Each number is 128 + 24 x the weight over the matrix's rms, rounded and kept within 0 to 255. Layers, rows and columns count from 0. Numbers have three digits each.

# k: layer 10 attention key, 320x320, rms 0.0709, rows 54-63, columns 160-239
# q: layer 10 attention query, 320x320, rms 0.0753, rows 55-63, columns 160-239
# v: layer 10 attention value, 320x320, rms 0.0744, rows 32-60, columns 160-239
# o: layer 10 attention output (transposed), 320x320, rms 0.0768, rows 32-59, columns 160-239
k54:154162131141096128125153115122138150143145118136124141102110138081163136155140125126149145114092134108094130144155154129128162121100089138143120125143153129130121099086158130091126120132146128122137136116126127114128153148130156091120143121
q55:111148140132188057144114145126139141098101118135100126112136155132094115121160138124112149175119124170111146119145121158129138106188113133135127108170145165103096099100147152062139148140131128112111129106157102124171142147157144132119148156
k55:114155155131142078107133133124154147105158150127143125115118157120139154139144130150157155110102129151097102142141176143118107144128107105159139125126160168116127133117143145094116134161138127131133131143142157132147133152145155120155165119
q56:151153113157112146114120145115150120116140125137108116106125155124142108144108079120086113147135118133098145141097117126119144119108116126125097114143132120130117116099105132120119098149154189151116143135107127124137139160124111108114133141
k56:179150105135084139117142110139138116151107126163126142124120130117136123171112123121119151111129135136119101134131116124107121124091070159118133109140127103123132120111150132126096138133114124138145163130117118103152119148123142092094114123
q57:161153145109144141135142109119083118119129101136143122126112142131124153121134113115122123116120136147139141096070135123148119115138118140153127109132125121085113146174118142123165134195105125148103132132140106150108077147113084128105110110
k57:118115157080144125133115141153139126122128123134139103126130113120145146132109120164123133086132122153137099109092105147149109171113122108149099094127089110134167134154127118127134087174135145119144122149111171130095119146134106108107138132
q58:110108186109167095139113108159128105082105152133117107126126092121114127084130134112150168138114099111160126134134147118136115136170170135115134139120152089118143145163119124111139137136123086149159111122145104137122151101133111164131140121
k58:111123170168168092116136117123153125103159118125120128134159130138102120104090116138159122132124148133164105119103121121133111158139173106124119162103144132132121140162108149143144112152119151148135121139170135135097121103134124125133163132
q59:144138115136121130153131117135138148113177170161120119115121128175123126128147131179087149124142114170106126088120110157135152143150116072111125136121151153126118106133136140145136121079146133108115128114105154116114148132137138126147174139
k59:148154134131095143134155082145133124113152117132109123125092119143108120125124117129113117107119127203120137118152133140147132128120108098116133133144144134130117118142139154109132117114141128115107148129172139122105140134157159140169135137
q60:130150167139112104119112102133123175140147142111125119141136101087128104143161161101100122099136146087114134109135132147146148137113115089121170098165150131118113133117158108107139109110159124064129058098113127125138076151112150109174137146
k60:145136135099127131115092083138136139102188096132152136138101123093167127128186135121126141122110121094124139105118152133168112118103124106092145127138147157095091128152126089106146130154132137090097087121105163141144061161144160128155170142
q61:127129138100108154138131092129099093104181112135159112130094055132120160089174119127112138084133143071141115100120131146179135130113128068118185099145125140139141131174148117125128121095140109072137060103126155141099034132105135125165151152
k61:151145127128116143142091092134116120150161087115159129138129102153133153102172105118136142114137142101193152087129128139183119138121144093107183123171107129130160134160136110137133122122132092115096088104136143110111100158142124124145150155
q62:098147119162136113148132132150121116113163110116160154127114116114130134100142110115164178096115129098139116177156095108132132080106109124115124109099110115136111122130133117122108118166162179143164142126140145163109120113128108168102109142
k62:134174157161113114123126121094136162154117133120144149100136141136139167134134128114137158137109130058146125148157153085155142134128128136135137131108099103146147106105133134160107134135153118136145115144143131115122186130120095124121133114
q63:129124172114134093128132100136120160112101158124107143123177164114139135144122156141139129120152133142105116119104138132112131120163121096116125123122165139101102130128132130112158151130116149100100140129106140144154153133149134162114146130
k63:112116163093151096119127135143148138096127151149104101153116157110168140156114135111141119127111130121108132116113158120146112138120137110106101135135134136123105127142085107104160083144147149121116128110143175135097121113135143120143155133
v32:092136091118116126115109184064145116159100153162149149155123084128126116122154120093135108113127149129123121133121139131098119098109092100121149087123165129122143144106207128131094110145088126120101148131130146158150129151107132085161117148
o32:157080167140154149156110113134101113115144107117143102163142169109154113153115155142132109102148109137147126099112149123147138112120140094147076181118147106092119103167104105123107133100136141126135117141112131119078122093114150107163127113
v33:111140096135147122130104117176104148132180149126132082069159092119150118080152146131203120144121119132133105059112123115152146157108108144155146071148159133127114106162111093157139143126091139141178120095125094075122144141103132132138138098
o33:065097111078106130096130122120143114110096125115171152158090133166131168121115142121140135118156151112140134170117134108090104143154160153158100188063082128155156150123098179156120126141094141120079204168154123180132125114167112166093102114
v34:142149143113148135131121193155139153120137134121127093099149089105160142109135130091070142101127108143130117113118132144119153148121128121162174151136115134116108110134135130093119143084107155152147119119110088194129131162097152120126112139
o34:103104116128151109138153132123130108114098124162126144161070170158084126127135148146136107131139132103144133123099134102128095114122146125140081141092178141190165148116095130120131135125101123141157117147151153127121164109142093126099160114
v35:133160097110099120144131114165142138115102079099173171121162112083125147129094116132122149052119114110151168134131107114102121074141152096106112114109129107149155115103132165134148140167143102141129162087129094107110106145125125146119120121
o35:106111152145124134108154148106093138136123112121105153122113152162090129126158154124100089157124139166095090117132081180130146147130158116123141128174149137080122165127157089113116111146124137111143114134088135147172161126163117108096154147
v36:153144117132142130169110108140112089110098122155168077121140179162187146158109119115166100146114097127157135062115151094144183138188108166141114191168151120110132139113103137075120102105123149106138134108124133100138138170081119100124150110
o36:084138094114126120090132122129119151133121096113111171115113106110129129086151121126112152140108136074126128166156101138129141101118144154128170096111124075107180105102135106150121111104145128120161102124146167156129141100132142151130127159
v37:118120145136153129157109130165128135152122158158119090123139148163160146149133094112140116168135125126111116078103123109156166174120109167168116165114136127121121152118121127130110143110122192080092152124137173133138142142112124103113143151
o37:131120089114133136115125129102115103152122096142139143113088107108124135093122120136142153110112143083148171169132133091106165092119159151120139096106104076182159088098133140141122123097110104193166121129153113111084135104132105123125110105
v38:155116221141121113145136093097126096117088136134093109135155152121131138164107126131131112134156138141131102115136168118122171145116130170165114141158156124115126124153108118101133120137180107134125146098101111118135153139138134139142122114
o38:103143132118138141121117128138140152139108154094156140106155132083147111136146107120127153140100121088094122150156127157122118115143083142130133080132081132121115095086167145133137140131137116152133115123150131132139113126106111136086139153
v39:158200157112093131109127089093117136070144077144130167124103085107098118105106114143136120049138103135150121151146120149123145103139137081102115121122144130142112116113153152098142086111143132168155121107105080108092134146114145154122107113
o39:094069166140160087132140128143132180104079147113111149146175184132105098152144148103074140151099086165093092085164120154122098118145081149157096151132133165061101133129124118103148163164138139111123133133141135159173180130140115150112165141
v40:121134053154144121114128122220142125118127169091183125111162125109138151105106145137163151117102125113131154118151120123113105090130148082097143040128117104159130080152101112189129149129116086151177106097139133142117133122085121154117138113
o40:098150156102087154134150125068134149137126097140145161128085131165131124117144142113127129103145158117121120119097103143129130198111132117126130192139151118179122199140134115118124117145117142111110181149082132158141164150161125116113120121
v41:129106189101144168144136114129158142153138110123088124159127123109128139158133106117097117163155111117107131156070099115122131141114121127144147127071104131133067142125144127096128131133096129111114133175140142181127141129093132116145143157
o41:110129103168140079106113148104144108139146133128165143102123189139134104108107116134141126133137127133173156141140147102104153111093147149130083122124172099216143110131101126165113147134133127159165108104125113083108102102118142100161127089
v42:108139155122163103114104122121139114193183134157134024115160173148169094127120083166162102141116082147126097107125129119128147150093129159145117133168144122104115115127163119160108149111147166122150122132148134050125133081136125100122127151
o42:153116100114106160118144138133099142096116127157142121123128120111141173141110122124120168159109143111109132141123146102121130105164077156129151118041109115097111113078088137130147102117157109159104143148127117168133136142128125143140105138
v43:108184122120114117111109148112111143162153117156133143114123100117154088089138107135112128066164102138142126150144121152110120088085124114114148097136138119123116113116165141142122141121129130125132150134125091107106130104137125130134112126
o43:131085146128146142128144140139117144084091143128111100152148165137123130166103145127105117141091142168108100101125147132127122111158103118148086167108122163111124144122107102118139116153144118137110134133123119136136153141150136132108151129
v44:115188075110157120121128156121115118171141144132122139119142111120161126091135080128186129065156096130146121119124120095140107113096118136129141096134122125143144132130150119183112145134111139117115117122126124125103154174104121116106128141
o44:100092155123112159111100128111134164099103144132132117151130145166144148160131160120120093135112144174107108119142152154106144133172121140156092202114139093078126146109119141106130123095133144123091167147118121119136150098157108148099112142
v45:119129097111122093095117132184143118145126155117160082061108093103112114130104123151138125144120122122145122086160115096127123130095133088113144079158122119150162116138110142189166151169113159074156107118132119065120127119137139137100131103
o45:137129116116090214124123145095104144132142145115105144175105153188135180095131153121128121094141135179078115118109078130107107106159130118124117166121089132192125148124122146126079138141122152121111201134119149163154179139146087136081103124
v46:102098092157140166074119158198164128142151139133134124126125117126120103124137095125149122132114085111128174124158100146138083114112155117102135113181115131137146113141079125203085134118133132097133087156132168084145134113151112144133146146
o46:131168109083069126146122138087114136110168149136136092121114126182140160135111131132123109088161139185111122123097123097128122158155090138116112148120131104156124144127146136107138117130130164163131222132126116150111130194122112129089099090
v47:150147123132109115153134113065096151096137091135145154176151143179152132112119143122132147107123151132138131111095152137143151138176107210136097143123182124113123136143144111056143083128151110156075204083138099110133099152111132098152121103
o47:105107139115154088109112090173134127126115107122138130098151099095120137148133112125104118172126111086150129140151113129128148127127129125132174098126082121032127102093150136168125138112138110131138043122153121153154130103130168139154142145
v48:121107132110134108138126099146152095119108141128186051104143144156114091154134142120104118169112163137136095106141135123129142150163119137148103179153130140120118144137154124103146100100118171118156126103144135118121136103110138105116127114
o48:156157117119098146126160148116094142142150101142084153148110112094128148113138133111130139125129124069110138141103115112139113102096126105112178102103132128143139110132100105146139145110123119124141104127116144159125124146136139136146126139
v49:195115097113133126139125187107166105109121092089119150159098167110095130135128177131152148149169133120128127125127126155130125122136139112112130133091138134132167126134114142135160105087116158117111105124108111130127099147155129108126141131
o49:103127144127135108182151113133110119119134140136110137137121105157133148088149127159138146123158118137119130117126099135109119122166118092096149123142143151172107158167138125092144177145106120119163135115142136102139158115111144133111159130
v50:202134130127091103145121150110183106100117083144160111158124159134120110151100143158116121117129147134150156124153123162127134095158146146131095150170124134114158147120090128073165103095142123110111138122110092108141107150179130101104145090
o50:137158137149151146105150142172080173144146112127104134119148129125143180120165110141103132144140116118080112103142064146136113113169119092092187087109131139104103129091179087138119125122144122111150078098126150149160159126131135136118175188
v51:137158063154138117122125159182122169165161150146122064118157155102172132103123113142115143101161122143144148098124097135167140120117111156167148111168142115127131095131112111140136162171125153157147146090141113102131110155115132130141105135
o51:044110162110135122156153125135117129109122100138172150115095109169109180136122125123144127126115167106135118151107136126111122162161162126130125163056081126141118193125099153117138109136110084142126150136127115144135153117170110146104146121
v52:137147084159103126125120124154131146119143120108145126094145134110137107119106112139110143104120150108137123159161130141126087091172153088096120111109168101154145117139111158163129136136147103181145134114157087102113120118167130187096124122
o52:145146142104111133119158148136108136132131127142088133147114104135087158154147137119095108122124137158131106118125099153127123132116128113106142122155111165119107162118147087094134081149119135108094130136097130166168125179123148086130119132
v53:134136143112146123137087141057108141159146137144114113139156128123181095127162131107156117138147122133125113106078135106154144143075104160134146139124151124116141141143167114145152139139112139140116128118132136128133143154081117092146112147
o53:100068091126157117115108126123136088085116129139136139113127140107110119128115125150134117141131118128135145128120165124105129118140151132161081124093113112112152091114088156122122130125123103142111147161161118103114108082134134147124123128
v54:099070065130078102116116162147215126150117139110153082112148046100110124138138145157094134100071208122131131129136142130088104093085111108151131084169129147123156103099157118166156161192112111100121137104129098127145120117160116117130135131
o54:172158164148112177122111129128090114145180107101167120140128190155123163134129133135123079121161100167117129073073094159146131150132189092087150148125111094091087164164126116142077128106150122138084141143103158130106138132142131104121141134
v55:120123119123116161151113125118109134118142173117111139109119073121102174133167122126138143139116115128121090119071147127129158180152098140170142125096102144122111153111143121124137119148068125153144114090132110165101147156073132093131133133
o55:104111125119135120105092101109146104149138104116140143157090144130121103111125159127173113101154120141183165129137156122114122130107177139151100148145145078104147118164092156142122161110110144102116135145141143123126076097141108169145100081
v56:096085070170114140128155169160138109144094114107128182132134153114108117123175165110113172086130155107108124151169155140072076095123128118107133082116141139127114108123097118160116134128103070139130113141130171212160124126137136140087141114
o56:149193176125098151147076137124128134121167143120145099110127112153155117150107115111123095081145130134144121111083103148163124179100144089124131182165124114123110187139180087121138101110116146106137155111074123077108095144117133101173133131
v57:181145143099120142090138177124174112121138094106103089163128135057126110115127161146132139110149145150129118125152128151136143149090138157133136112180084155126163116126126122100147142074105140127111100126090113200161107149173154118103118109
o57:110149129159128137212138133127100150128144163135152119121126140186125163128154137158156124145162086142093130084125105139105088154208099084112140158089171151183081153122161145105114155152115137146154160142149129092125157141123106170086178176
v58:132064121165127139152125113176130145142136172090129084116174171162123146166124128099143096170103104106126154110148119118157135144139146150134137145124102135149139105135076125156116151122132150104150107137132129135146146110155126148110158148
o58:146173097111062153089138132069138119149148138130118145091103085122117125103113113136143141101141153113124148175120112110102150125106157137106164105150117099204151140107165126158138117120110144152125157144126132141107089158106125111130099116
v59:142155204103128146127135079113113123114189119107060140092150146117168142109133138144129130134113100114111136098124137114152165139063164176147131087086076102129153101138118107067166172100136106146132101157108100136112159132131093155135115114
o59:105109088150126098110104146127153119119076174136170159115164141149109102110139119125132138171143122145087136133168179147102106163163138167158115143128151171138122138107147176145116096183139124149076142140164115126138080150134136149085163143
v60:143119190100122145138111066131084140110141144126075145055112151105154161126131148118133125128087084097127156153137111127130161140154164116139143138120125133138111129174112126079098137102142131083179105115130127106117165055114140166138158141